{
  "n_layer": 9,
  "d_model": 256,
  "n_head": 3,
  "n_kv_head": 3,
  "head_dim": 128,
  "d_mlp": 2048,
  "vocab_size": 6909,
  "activation": "squared_relu",
  "norm": "rmsnorm",
  "norm_place": "pre",
  "norm_eps": 1e-06,
  "positions": "rope",
  "rope_base": 185000.0,
  "rope_fraction": 1.0,
  "qk_norm": true,
  "attn_scale": 0.122,
  "bias": "none",
  "tie_embeddings": "early",
  "parallel_block": false,
  "extras": ["local attention windows", "shifted keys", "gated attention", "value embeddings", "hashed n-gram embeddings", "a smear gate", "short convolutions", "an embedding shortcut", "learned residual scales", "capped logits"],
  "init": "normal",
  "init_std_qkv": 0.027,
  "init_std_o": 0.00519,
  "init_std_up": 0.027,
  "init_std_down": 0.00225,
  "optimizer": "adamw",
  "lr": 0.00246,
  "beta1": 0.95,
  "beta2": 0.95,
  "weight_decay": 0.13,
  "lr_head": 0.0199,
  "warmup_steps": 208,
  "schedule": "wsd",
  "decay_fraction": 0.893,
  "decay_shape": "pow",
  "final_lr_fraction": 0.1,
  "batch_tokens": [65536, 131072, 196608],
  "seq_len": 4096,
  "doc_mask": true,
  "train_tokens": 429100000,
  "steps": 3285,
  "dataset": "wikipedia_en"
}
Each number is 50 + 10 x the weight over its row's rms, rounded and kept within 0 to 99. Layers, rows and columns count from 0. The size before them is the row's rms in percent of the matrix's.

# q: layer 3 attention query, 384x256, rms 0.0768, rows 278-302, columns 0-63
# k: layer 3 attention key, 384x256, rms 0.0746, rows 278-301, columns 0-63
q278 094:64 52 66 56 57 67 57 44 53 46 49 61 43 36 48 59 47 58 51 55 49 45 42 54 43 56 57 67 86 29 48 46 25 41 44 62 59 55 58 44 45 50 33 52 51 48 52 42 61 62 49 59 45 60 37 51 60 48 44 44 49 53 46 56
k278 083:48 54 58 60 45 36 34 57 41 46 38 43 55 59 60 60 50 55 39 65 51 40 65 61 53 32 66 52 62 48 43 35 54 37 42 53 57 50 63 38 47 54 48 59 59 55 52 45 41 60 52 21 45 51 46 43 50 54 64 28 59 38 57 64
q279 118:48 49 52 64 52 45 55 49 55 41 43 55 52 57 50 41 38 35 59 54 45 51 47 43 57 47 51 61 26 51 44 35 66 47 30 54 58 37 52 54 88 51 53 59 61 71 50 39 34 50 47 25 42 43 41 62 54 54 51 53 35 54 40 46
k279 097:69 57 51 35 44 58 41 45 51 42 48 43 50 40 48 56 68 63 51 56 48 51 62 54 54 62 50 48 50 44 39 58 41 42 43 39 70 55 31 48 54 50 56 52 72 74 39 41 46 56 66 36 61 68 34 45 37 60 31 53 49 58 49 52
q280 106:64 53 37 66 53 59 44 52 31 62 53 42 35 62 48 31 32 30 33 48 25 38 60 50 37 61 47 58 36 59 48 42 61 50 47 52 45 37 55 54 55 48 34 57 52 60 55 57 31 47 48 61 49 41 45 49 57 29 49 50 46 47 50 32
k280 072:50 61 40 57 48 58 48 54 34 53 45 28 55 49 60 39 51 68 37 46 60 43 50 40 41 65 60 41 44 37 63 48 57 50 57 51 55 54 56 51 46 51 62 61 33 50 55 47 45 66 52 30 57 51 49 62 42 38 56 49 47 42 60 56
q281 118:60 45 56 57 58 49 61 54 51 54 67 50 65 51 46 43 52 40 51 44 42 39 35 57 42 31 38 59 35 54 50 55 49 46 51 45 31 53 50 59 62 37 41 56 47 56 64 53 20 47 32 50 47 73 59 53 48 49 41 58 55 66 37 59
k281 076:52 34 56 53 44 54 53 41 59 55 59 54 47 50 49 67 47 41 44 56 62 59 34 38 44 63 59 54 52 49 45 73 47 45 49 50 33 50 39 63 71 52 53 49 47 55 62 58 62 42 58 73 40 51 53 44 46 46 42 46 48 51 45 50
q282 110:59 50 55 51 53 61 52 48 46 49 40 57 35 31 54 66 42 56 38 47 49 58 44 60 48 55 60 42 72 32 47 59 51 60 44 52 51 70 44 42 18 56 33 50 28 34 43 70 68 59 51 51 41 31 42 43 59 38 61 34 45 43 56 56
k282 111:52 59 53 56 50 60 43 56 46 40 34 39 63 70 49 47 60 49 43 46 48 43 61 51 52 49 61 67 47 45 49 35 53 31 51 57 63 53 60 44 51 56 46 48 57 43 50 35 29 55 45 38 62 56 41 68 51 64 60 51 48 52 49 62
q283 083:42 48 56 48 71 68 48 59 44 52 60 45 50 64 49 49 33 58 48 46 53 52 34 45 44 43 32 64 35 56 49 53 43 35 47 40 37 54 38 64 68 27 43 51 33 37 62 56 26 57 41 54 52 49 56 59 56 51 55 66 49 62 55 53
k283 075:37 48 64 49 57 55 55 42 56 57 52 50 49 44 47 53 46 62 67 75 38 48 35 34 46 59 41 63 55 39 81 53 55 43 69 41 31 49 47 56 55 46 56 40 52 60 47 67 59 41 64 77 53 36 52 48 44 52 57 59 44 33 45 42
q284 082:43 42 62 56 67 57 49 49 47 51 57 46 64 65 46 54 58 51 45 44 46 46 42 47 39 44 33 71 45 34 45 43 51 35 45 45 54 66 47 62 60 34 58 57 51 56 52 55 28 48 26 46 45 53 60 64 57 59 40 60 60 47 42 61
k284 087:50 47 57 41 48 51 54 42 55 57 66 62 55 48 51 54 36 39 62 53 52 55 31 52 51 59 42 51 39 54 65 52 73 72 48 30 43 49 38 63 68 36 53 44 51 47 54 57 65 43 56 59 50 49 55 43 38 49 41 57 47 42 35 42
q285 100:26 54 35 39 30 45 52 66 35 65 67 39 53 55 47 58 62 55 61 46 56 60 54 26 57 51 46 46 47 72 35 65 56 54 72 45 57 44 53 45 46 46 70 57 57 59 61 47 53 54 59 48 51 70 67 52 40 42 61 62 47 64 39 41
k285 096:39 39 43 58 45 42 67 52 48 74 61 56 38 46 51 36 35 57 50 59 53 50 32 46 39 41 37 42 66 54 61 52 36 50 60 30 33 43 50 53 48 58 50 60 41 23 42 46 72 48 55 58 39 57 41 47 71 39 56 42 49 53 63 51
q286 096:55 57 62 42 57 62 44 38 42 37 34 57 44 56 62 60 51 68 40 50 48 63 49 44 46 53 75 47 71 42 47 55 60 38 39 65 69 53 55 43 37 42 49 42 45 29 49 52 70 59 51 49 54 43 43 46 46 64 52 53 42 47 59 41
k286 074:45 55 57 57 62 56 33 49 49 41 40 54 42 70 46 45 51 64 46 49 36 47 47 38 48 44 62 52 48 37 51 33 63 51 50 64 56 48 57 50 34 39 44 47 69 40 39 56 35 64 43 39 48 67 30 59 46 53 58 44 49 47 58 42
q287 110:65 32 72 52 71 49 52 29 65 62 67 69 58 43 43 54 45 56 57 53 51 42 42 64 39 49 29 62 58 38 49 58 30 49 48 39 29 66 42 60 66 44 44 42 39 43 60 48 31 44 41 65 45 42 53 47 47 57 47 63 54 69 46 43
k287 064:44 49 55 55 40 55 49 39 67 49 37 49 46 41 49 70 50 59 49 46 43 65 44 43 66 54 57 68 55 64 57 27 42 46 56 53 46 44 47 48 60 37 58 42 56 47 51 48 72 45 47 61 40 56 55 42 70 41 60 57 49 52 53 65
q288 103:66 37 65 47 55 51 45 31 63 59 54 61 51 59 64 66 24 56 52 48 55 43 52 49 43 49 47 47 50 37 42 50 47 45 51 43 39 56 59 59 68 69 59 37 34 45 64 38 66 56 52 50 55 58 45 61 49 51 44 51 50 73 46 33
k288 079:49 54 63 52 50 39 47 41 52 58 45 49 51 49 37 53 54 42 42 45 47 49 46 57 57 51 54 49 52 43 44 41 54 49 43 55 42 28 58 26 37 40 44 48 75 37 51 52 47 42 58 61 62 60 52 69 63 53 64 54 44 37 66 56
q289 107:52 60 38 59 39 64 52 61 41 39 37 38 46 48 32 46 43 36 57 54 63 59 57 60 58 43 45 65 37 43 41 45 37 38 50 44 52 50 66 51 42 39 41 48 55 86 45 25 38 47 43 28 39 42 57 51 53 44 54 40 48 51 48 42
k289 081:39 47 40 47 63 48 58 52 43 57 48 48 53 47 52 49 39 33 46 43 48 53 42 53 20 61 56 38 38 48 37 43 25 69 58 39 59 51 35 39 42 41 35 66 37 60 56 49 58 51 51 48 37 48 60 38 45 42 44 45 55 52 66 44
q290 100:56 65 59 36 54 76 43 41 43 48 43 55 39 43 59 56 50 76 33 51 35 49 52 54 46 49 56 61 54 49 45 58 74 56 29 57 66 56 49 33 34 47 42 63 51 34 53 76 59 55 47 60 65 53 38 54 50 45 52 54 51 36 52 46
k290 067:47 53 44 46 48 51 42 51 49 45 42 50 40 66 44 35 62 78 53 52 44 54 52 62 49 58 59 51 51 44 41 49 73 34 34 55 60 47 43 57 54 21 61 63 55 61 50 54 53 45 40 45 49 50 36 54 45 43 72 33 60 42 50 48
q291 117:66 39 58 52 63 42 63 41 61 63 66 56 64 43 41 65 49 57 54 43 47 42 38 53 51 46 42 51 52 40 55 63 35 64 48 45 28 64 53 64 76 47 44 50 34 47 65 52 45 38 35 67 52 40 61 51 49 40 35 61 65 69 53 44
k291 076:36 46 37 51 33 44 59 59 55 61 61 54 53 42 56 41 24 38 45 41 57 54 39 58 60 52 52 42 54 73 54 62 51 48 47 43 39 44 50 61 64 34 60 46 53 48 39 49 70 46 61 59 52 44 66 42 59 44 38 50 51 47 32 40
q292 073:51 55 34 49 42 20 48 67 42 44 38 45 46 47 64 47 65 51 47 46 51 64 60 51 59 61 65 42 58 57 55 44 52 48 68 54 70 42 50 40 35 64 51 58 44 44 28 41 54 53 60 43 42 50 40 43 61 42 51 31 36 36 45 58
k292 101:54 50 57 54 59 66 47 50 47 45 50 50 59 81 50 37 62 42 51 56 34 37 58 39 56 44 43 70 41 29 46 33 53 42 53 57 41 44 60 46 45 65 40 46 62 36 58 58 48 55 45 48 61 67 50 69 60 61 64 61 46 61 47 70
q293 103:37 41 59 42 72 77 38 32 64 39 43 63 39 30 51 35 52 53 50 43 58 52 51 58 51 46 48 55 47 56 30 49 44 44 47 43 62 64 45 51 33 51 36 50 59 34 52 49 46 59 54 49 50 62 47 54 57 49 54 39 50 49 51 62
k293 086:51 48 49 55 66 53 46 48 58 56 42 55 38 68 42 46 82 50 47 39 43 50 54 55 61 61 69 60 51 40 29 29 57 51 36 69 55 37 59 58 26 38 53 57 50 37 36 66 54 47 56 51 41 42 39 53 49 45 61 34 58 37 70 63
q294 070:53 58 47 45 32 47 58 56 49 46 41 54 48 48 62 30 47 72 35 53 53 61 61 35 48 57 57 63 73 64 50 45 61 51 39 55 64 47 44 32 38 58 53 56 44 48 43 65 67 54 64 35 33 64 43 53 46 50 58 49 29 44 39 58
k294 091:65 64 45 54 62 52 43 49 45 38 49 52 59 58 50 39 59 45 57 47 30 38 56 40 62 61 47 47 46 36 46 35 59 47 44 64 60 51 70 55 26 54 55 42 67 29 48 42 44 52 51 39 58 43 38 72 64 55 58 40 48 58 54 62
q295 088:37 35 75 50 70 51 48 25 66 35 43 61 50 40 54 39 49 53 54 44 46 43 53 69 37 47 42 63 47 54 29 64 44 43 50 39 41 77 55 44 50 35 38 37 51 42 55 52 26 54 44 52 48 59 28 51 63 36 67 27 50 65 55 48
k295 085:65 54 65 35 41 25 23 36 59 41 45 51 42 60 58 40 65 60 40 55 52 54 61 30 70 64 50 60 56 56 50 42 66 35 34 56 54 49 55 37 42 58 61 42 46 45 39 54 52 53 64 50 60 40 41 63 50 53 66 41 41 57 44 55
q296 100:56 47 40 68 56 60 66 58 47 67 62 46 55 33 41 66 51 50 58 39 52 37 40 54 42 46 62 54 56 43 52 54 44 69 44 44 42 45 40 67 68 49 45 63 57 51 62 49 48 44 41 63 61 56 63 43 49 46 35 56 64 48 61 56
k296 089:52 44 46 47 45 50 61 48 48 64 63 51 41 27 46 47 27 36 49 54 52 58 38 67 48 54 29 51 61 60 53 60 46 62 52 34 47 49 36 54 59 49 44 51 40 62 50 38 42 48 45 60 35 39 71 38 50 48 31 57 53 42 50 53
q297 071:64 64 47 44 36 42 68 59 40 54 55 46 48 52 42 46 52 63 53 31 57 65 36 61 58 62 63 58 57 56 56 50 51 43 36 65 48 46 62 48 67 63 61 44 37 53 42 52 46 53 54 51 32 68 52 77 61 46 56 56 42 42 24 59
k297 089:61 44 61 48 73 48 35 41 47 33 38 63 64 69 57 39 55 50 63 47 51 33 50 41 53 40 45 55 45 30 45 41 55 41 46 49 46 58 55 41 38 61 35 42 58 32 64 43 32 45 40 44 69 62 53 69 58 58 47 43 48 62 54 61
q298 068:62 62 40 68 49 63 74 72 46 55 53 35 40 58 31 56 40 61 45 43 51 33 41 57 71 49 59 83 44 65 50 52 54 52 28 57 46 46 45 54 58 54 39 48 43 62 50 56 48 58 35 58 47 53 52 39 47 61 41 48 50 42 48 54
k298 086:63 47 43 53 60 53 63 50 46 59 63 58 53 34 41 55 40 39 66 51 64 52 43 46 36 48 26 42 52 53 48 61 43 68 50 25 45 45 46 54 66 47 34 49 30 48 56 47 53 30 32 65 29 36 70 34 43 42 32 56 58 41 51 51
q299 083:51 63 48 26 31 59 50 69 39 51 41 28 36 56 36 62 51 60 51 44 54 56 47 69 61 57 58 67 59 57 48 40 59 43 51 58 43 48 56 49 35 63 63 60 49 55 43 59 67 56 71 45 49 53 48 65 62 61 56 53 43 30 32 69
k299 082:43 45 58 60 67 53 58 43 38 26 47 59 53 66 57 49 51 65 51 46 30 45 51 21 63 36 56 52 33 36 50 40 47 44 48 54 39 56 55 58 39 58 57 58 48 41 61 49 55 47 45 34 54 59 48 65 60 57 55 42 51 71 43 41
q300 084:56 37 74 40 53 34 36 18 66 59 59 70 54 62 48 19 49 40 55 62 50 57 49 57 44 46 38 46 30 42 46 50 60 41 45 40 37 44 42 51 60 53 48 37 49 50 58 35 26 44 44 40 53 52 46 66 47 42 57 52 63 65 49 45
k300 060:47 53 59 63 47 39 50 54 56 55 62 59 67 57 56 36 39 54 69 35 46 50 53 63 57 76 58 55 49 55 35 53 46 53 61 52 39 48 45 44 56 38 60 39 56 49 47 46 68 43 77 67 68 65 35 53 46 59 61 55 56 45 44 30
q301 092:47 42 55 65 57 60 58 46 45 43 47 48 55 40 50 64 54 31 56 55 56 39 41 53 48 39 37 41 36 45 56 62 34 64 65 38 38 60 49 61 39 40 41 51 54 53 58 39 61 38 37 45 64 28 53 31 57 55 35 51 51 59 66 48
k301 108:57 58 35 50 32 59 68 62 47 62 58 40 35 24 46 55 46 32 48 58 61 66 38 71 49 47 44 44 64 69 49 55 43 51 58 35 50 41 43 53 55 45 54 41 44 59 33 60 54 47 56 67 26 46 66 37 53 45 39 62 60 38 48 56
q302 073:52 65 44 61 25 43 63 80 38 71 57 37 50 44 46 48 37 53 53 53 53 48 43 66 50 55 42 68 44 54 60 61 50 54 47 61 57 39 55 69 51 60 54 51 52 57 37 23 49 47 41 56 40 59 52 64 51 65 65 54 45 55 34 56